Weights of a small transformer language model.
Architecture: RMSNorm before each block, rotary positions, no biases in attention or MLP, normalized queries and keys, some layers without attention, hashed n-gram embeddings, a smear gate, learned residual scales, capped logits.
Training: 226M tokens, 6894 steps.
Each number is 500 + 50 x the weight over its row's rms, rounded and kept within 0 to 999. Layers, rows and columns count from 0. Numbers have three digits each. The size before them is the row's rms in percent of the matrix's.

# layer 10 attention output, 256x256, rms 0.11, rows 0-99, columns 128-191
093:479468427483493518498547558564451461500559516444427409508442498516520475440585556466464460439486500460571456561518519557491549529486401529453477530501603451452564476540444537579448522485508585
094:549469469537579405451443572405509523469545451401453482474511500560462499483547537392498576603462446445451504424547533485587423509490476459453518460561523449528542473391465500544449575487483519
098:484520556502450587490499536456533498565502492422523556447488513544476563527356449462508541363543448437501540479470532411513455534547497470484465545463521516550518443496535491527479531467568553
102:480438481504555367526487499428473455568552489624546537456464561528488469497561478514497498573488548499492526488569490502460538548592507502545465532543407477486540467472512507472528483528532499
093:413445496547525604439541528500483479556556479490453441497534553526521487485441471502602516553565541451479436482489503537510442478500496544474504490621405542489444474488532459563489515511462548
091:511428534436536565543536454566609463488517525509573548508521554605598508472494526472471507415492560512505454468565419533449415546520598496475513518504369540530505567539517556497426583455530533
096:515493511564490506562394498449539574530551496534476503484550528589480540547460486506549548507464494468513505557552447440478509568495447533479543567590497545369540488470563486547488494530514542
090:476460487532496462550482605556609505555563536432532394519575548549501468526444552623441471479523489471405488561474501476437534441492475534565503490484528410489474517417534468504512548460479585
090:460488523533508510477500563455584444451544483478593560477481497464510446551574459479603501497503523596490449442451458554518561446555503523592564458483555508475535473548517568449546598527536460
100:536386514598481445472522428433448448525491435480481461425508534471502513571503416530498590447479459535535501510478574504446575494512556499560464556518538505479540512481496527576570472499453536
098:463469486541469422497527511487492503516481543491587487525492497538537475469487505502593562535404478469494592581538527555493522530440480448464562478489499434493364547531586499534576469464465533
092:549466518466488535485546551421570527483514528541450532416546484448487431471528475484466480596505522482509553576579492554504583520522545520494442508532499413537448516522465514535454516443503638
095:444412448515451553525568517461496464503400542451523538474475442557520430463554463526472538457534548361582573518512497502605472478444517470549544534511513534546476501448546534502460521493638501
091:461500545544488491497485534531503545460400457518566467435493382561489508434484475469472495531479524438507489429505503561526478510443570543545531485512534468455531504504555500570447489486556515
096:499471454487476405456600508478520506488543494419516521455588493444496536510503469435511449434440590529523472511462518490503565487526460516506506454581504476512497460524395426410494512480506458
090:449418538503454465497528553537544430479466418580463516428529481510455502534440479441447606502592467535551567478499484560397402419480467439479508537559506547471454408407489499441405475557477511
097:472548510410569549535439543489420587510548517499554537559480578509473441525595439657491436441418511563469446462485627512510542520495408486463562400481510537441517424445514475505471547530413441
096:425484508470463462456537532404513467387550535463471395514473565519561543544489414565496452493467496440421477484457503489518484500460475468527475560534527509512511494421460471502538520553539484
097:510506565473482362464529486463454481430542470552454484521533501486499465495465510497485488509492589514497572467429584522558418459456437601513447480558416541452425497498431473448472518561470446
105:524471479377540480576588449530542563480534478414505521514540488513517443510490494451471487409546470512433501580483499471460537408556487555577457559509496451482466486428469460468523505440588459
096:483398544544390445563500440499460541591492489546433392421457475541454471514384553570501458503526404521569490477511485546507602419552560502631563444562506510487536481453459449508493516499535504
103:478406477524492563495584452515472528484484577468517417540470597515488446537506416414442581559550536517503476463470570446506437481535536456495564489552531510424463495529432501473542535505542521
096:522496527530487497552526527498465567504471548547528507460519564539489423470488546533453513516434558495584421442456464493528432533487464552495508538485518520568500555450533390447438528395489448
104:442431578518571542488444513503466411519491490452450535469476516543498517475545529526521480439507491429510460569435457452437536450457580475566504536401404474489492524534491515495516493536556485
093:525519529452486464510504506502377467433532559489475510409524477472495521481536485567445537463497404451491501523464492561512623583481515444476582467553545485454469460478558570513547553416576494
106:415522564485533468468505529571538575557517461497526464389435443488438570581526526568460498605442517530443388535492481519520540528400532455485473501485503459550522584464482538533356479449489562
103:451441470490501386546536538406489500523528481574534544485469476555520556493520397498512489505588525493479430497550425522562461465485412509538470488461565464517486535520509551500558524593433458
094:391497535510526561471585542607561450476431453517515415480472579467561400460536401591541579565500488561612502437513499503490491515483491512426589455533500537470411476394451527504482432431560526
100:497446486450556534415449452487462475437457529448532485529475470445539460484512588587509480540436419427458512406475497489515449446496448477489493472521518529540507536549474532476557515505482501
099:553604502634510552481558480515522480444454452439576557533574540451472476430454424526611522561445412507480596445569544451557548559470484547488535467389521477573460544470528537503375465510508417
099:524486505423440582526499432569428470511611502504442408513496516531463585493596471534565515533430487516516474427471519514519499567559462563539516514499556525510495524482533408569498554475481483
102:517517442464467446618517505567546445589535537530410475512433509462595461548492535508514516490517444408510496461500485533416514554487443492510486546458542499513498464576460483654516611487475437
102:485463476543521481418502581595529542487494441511433561525554556414526566488420490470423475550405592548510479445518516523548497402553499565499482477431560525444507574546522553522542411555456508
095:583482502421475641473541481464463573569562468461444442534464414471478475485566573521479474453517420552548468570444452557549467532425479593497521505526502620528513479474536487480539514536414524
102:522497530460446489570507533510433484481469466471486542469540519507531418557599506547556470472475516557472487482448617429472543507516465480456513456589530517445575427445461517495493563453557514
098:536554448457534554398500586497473554487507467552488517443546560611470529416557461532561510455487435380601516449432508563467535498465514534476433495449446507493513468511515472377466460511559524
098:449477465438482533558477484478505480461480452560644415495452397551557490514501487442500501543529503398460477472508498474549431524480542595462421520433449520493492526419553507535486541648538466
100:430441450486466537481498425512474449517489533506486500514451479440542576506492500474531419479488449534481554470584468518450467570531545431485534468487534497542472512566561518522473521515499481
099:503494447551447505469577605476627431479498570498491547430455464491492484480539434504475519553558503481545523467436452595520497505595448578512423511503570506526513593545480507502486530453498487
100:434490439488563474481520427483531642495508614566426562484524516468579443554601567588498494491552540490568567571530463537490444497510535490600481508534520562507508472440500543539566468526561508
108:499523518486486461519467550429420527535468452519458501500461487490402546535401429558458507471527482416541495540539419527529464460563507507476461503432443518448503619383549370461472521532456482
103:423511597568476475495399587429516534474442436525515536524477508528482537537376571550598450457492431443406548543510474490457480475536474451484471560517411462469483516506371513466507507501455518
102:414523552507454595542490520421524519451509445524477560509534514493505607477474512482517483525570422446572437477464501524481467453510471476450570478493506519533524519509526522536496610503514489
088:502584526601492521591553493574511456482477461443547528490464554427439506559512507527510459513573426434519562372437497434519520498482589416468490472509467529500437453496552495531587619614510461
111:497523496558497599472499477520461546508466524496392519481464491487477490464526532534582480522488479429406498433520588513417480374567576516511537570514546505476532551454518603465508500477441451
095:523419541517516466518457503581500492424501557451489485521486499549505519557520515568554548451500490492550577535570494529572468529485502494526478539482478389454470463558566591478496562491464479
095:490533532492478513480462507539415557519435481588437497434516522532560521390553482499610490502460425428444586518423506499625454535426542469521480491533527497552536471584465424477499471425490551
102:560596493509567446548549436480491402510455539492488486494517496493515508479461493602544468450555509476511395548470519524506490424456477489463546485484525508447485447496408462505496414454524441
104:408479527503491570565532514588464514465529535489452543434553429491456505518508508479524481522474500468493517573540555578484497501458503441541438527454526523555596575517489415472408443503433448
096:476501514451425414543510603532514454522524471561503497529534551447483521406481407554605416482453582624519460539491524474535525486459603515441499437489537444460545514472424480562504542446542459
103:525554511485469514496448575459460435496474551497523603565550536650551504440522475536457601437508517525508508434483472448455537521584531502456522465558513541494453499446475508435481492461506510
100:499518495451477400478535453601566529529534455548470478454476477506508510557535466450529435488504543492547547491474480468463567531496531415533453510490489514518530532483528517494494444424382553
100:546525549528553471502574519553565513478527490529473436525446563584515448460427487560496517490490522481539431453567478434535510486438568537481514518546483459429523575449529470487484520395517528
095:506480596504529516564435484463514461590460471470571405516452496523396526469357559507545507452384482533481510492472564525519518457448460547421495421509541527494513433543497544440451497494585524
101:496559503531516532456567472506614436506533577489470488443428495521456561485514445519495538544433552494503574551513499445493554458520566521447584501496473502455599409546492482403434509506578464
093:504447457464494465548505494502517551547565422449423563490492532458501479416566497530415503505522533449477485610388514467480503480457555491563562468434501575517445511453478481456524503448455533
120:450583495532514544597469477462429471484475529544535452519471569518536422522490492502530499466589556595435416412492585585561560538397554469534492462544500430538493484561581564399560436465486468
095:558536491469337520427528473548556554518480557538432470495492602576579564637443418458516540584517569484477598576499476516466593512411545527422505501540460485414445478495517513482498427520562480
098:480444513494555502528396561488537404442547508562494519544479570500532560405514490556503577466491471525512540483505494534527518500461474487517463513574568499534468521483533596491474489465476566
091:507494431511469408572480418495552468456497401474526509498511578498500504539485479569495547549457480538510598493484364524509458459456540492551484470596470569478452499473551581542524413507514591
103:536458591540447469593561480499519540434514569514467462505541542480462461562505479531366483449466438595482421563515481479600434507522501435450478584515535507564504366454494498517523435601459547
097:481502543457424499475441560452573460622593547521534588496635498488490388561502507474464408658515462465512513440544554523560476451500446466467531459492462503492494546475575439477511526513534491
097:576475489564418554535588433426499497517487521555429435520445415471510558442434519502466479529444522546534518490563531503462499475488419535467482444560486435530480510504501534535493507471471585
104:590559501488563479519441491435521430492509470489428504449427544506415481496561522490487543505532491512491573559515596506513469604557561565462529416554486517567472585587494480372535553469585556
095:369485514510451529539477461466509582585531461469474486517515549504564475509496529490499562436533539416472498443410481591399484442549529550530427474468557427534388509519465511519451502523402325
106:502492530520487548527544484509568493542515550485497500469495544492514537503441424507452542505464576490569463533409522499453544368487552479495511449502522575520489494546499487408531500425484510
100:495517485485500490478515451428542439372572446409429526465596490491568502550551492514492514477463466471519514549490500458426544486504484457460519436463448532435573618531520514513462555602567545
101:598392475502530532436462610545448511504537552530590445525457512475515573509521529469601437507586542537526494532462478583567470547548485595536468487500494530433569523410534499467468445564465456
100:599505557548487509539526565434526544601546424548510455518478584479586389510467430563530638500579484492518543575437506512462506495533543512557473555513541459507511430533563509485487503505544444
101:462536529440460535543515478457652533536454477450501437527470423604468514501520425420475596517446511582438602528496576490469541502500489498509490524439455479609466515510481557505406620575443451
099:482531510546595581465518479496519511508441514544528510499462509463577538485508488543560618391577483496421481500473446444430539634613497487413431523422525481468494560501570466469458518449535545
100:525520525596483511482426428513468504503435537429517473541555571468502521477483518521498552586478525445430453458398453541475509565510430530612433530532550555526537515500493551514384495494557466
097:493494486515413529489541605562478460575448449459503520474582521491449439557488404528400511462517505548528449511487513471450516535477529448567440545453514483515552454547503578557474533581504539
101:516558527452436542484534464496458438535532555464503538506419585502430452472609563401552506544560453425505445476512466454530536443463545472508483612532492472471538471480542577528474529579456510
098:527433443522501443620521442487501497508473496579514566540499463513452536522513476484439423455490541437554477437511539414503476424412490537559431480443415482550509513526469594478468476518541526
098:556480532584455577460488494511521448470488420515448470560440497533513556541476550557428486499428630532488534453503562493520439473467473468509608472508546564443584534573610464520490515483451515
096:467489484485617576533509528465549423523486453554358464475508457423428565513448561481585521520570506490538493495492555585553469469513520425503501452610516504540458523342436402495536573468500477
107:507535402510484447508494403442516528489485576497527497553483575527553502488403506503495566527518404541420500422496561408517473406504469425535480473460514542542590552485492524523526460492549459
101:458471500537498467549495538448520443500522469483561543488510528416532513570485525544515478501491463480435528519545462497408516541538489531432455465570463497492522516502499507518475445315486498
101:473499538535558406582532437544554526461430538546526506400501437592469451507444531508554489387562495504518510562485453545515548554494533397472468480522494524445465477500448492503560499472574440
101:505501516497450475440521539534576486516473492483619453457446539451498528476482442514517485507566557496590512479473536414456404594477521542508504543576515597474495464423495497517552523553525524
101:513475386554572528506421544552506446476565556541583492599542542476423513391510578526570476550462539564510625511492472405490509487437538526475486502486518510525565528548497496455582536517592421
100:533503419504549618563486532521519502545484488501443520408552528512407472531553449511344429463472453604460524402562437477477461490483482540505466539483481503517480528525500556536551566495521442
102:467450532417446549499493467578464432528467513488496585436546486421460408525447543460541477504481576476499502491541464541434565501528473517508462541497435518463501495450411601558427490403496489
097:466539526484507516523547443517494578466493450555422527505440522530484459463453540557597502546498579566470533449536421517617456559524551449514460533457492465466539353491531439529482534453509561
105:518534519485450453555442471550542540482476553579496418457483423415509491511496451448524465456456537492499504558514491381479538500537480527579488549494438496538436552536518483506477535527493453
102:539484507487502484397519411463431461543482548497447484474455559530403462460461502498550455529487581443428489527451454438598515458475513458559495501476517553490446506503522603470439580527549610
098:569491490466418508439565572525483497549475453617414478468516466608435573502493467474529577484486406533538435482494571549527539455540470491431431462548468484544448522580491507489439454599525500
121:480539483499565495443569530556470533520513510471509545518531440474513505510458533517547572539459439514493523423437504493531496576463497469494536481543514531579539439422450446481518466533539546
102:468543574506502472430459485502476528519479443533497432495491523552428492565437481433436440441509570444562446560479484433544476455527513437454467540462535548573462582491558549479498457534577552
102:559487423501537558550406417453513552464489524478493448416544537544519474594404475540521512543568484499437517576425533529510520502503456452559569555459457451441421541442461398462460533487395523
102:443458493498466493463538500521468424497536446349531399511523510522481441506583519523522402484474491452458484478538434512526471452526461510534540575467502568596443509490613489454494498481486480
097:456533499507530485474466414479554479449612569425456450544395468444507499514588575540535545466505575454566530532522480516565458586520557445437531521510492484572483486457522469450499501495511493
098:464420446504555529536474436523464511472493454468474471465497537543413485548465525470363516483595482520497596405462516575507560599425569519474544474484464622505500481493432566502556471444533502
098:567484505557478509525512535486526457498512407400457490492587447592478524463545372418451436462525466457347458474523397548520515498451504523441519449434569486427496500526528473426466566509489514
099:494505420544498571495556550489560533475531434468425500514517466493472560544517554580460541472585546601561525401503500446416531460491480537526459527437497514510528560467499498506479576476568550
104:494548474518504542465480489462492501563489497489552484478489476413443549539432511470521440514528491486536525518436523538492466449549485477436470540538563565412456423387485437556527461529607451
100:519535503516536563556432481528413481530549467514592499491560554506421425508514542531482496439600531441513513575530459530527599524550475526496439530531467442615518477549421583465508543517448514
100:494455500449468466357452453536486605505488510503547477494494441522431538424542460402514453502483548529525463523531478493452513520463503478484472484453571494503602453485538496500461564525454499
099:537539541589516490573421567498488465539426508483481492458501555525460561521565534472517519509448539543507500503519517510495512494567540583481429503424405503572446515418499489430556564436494601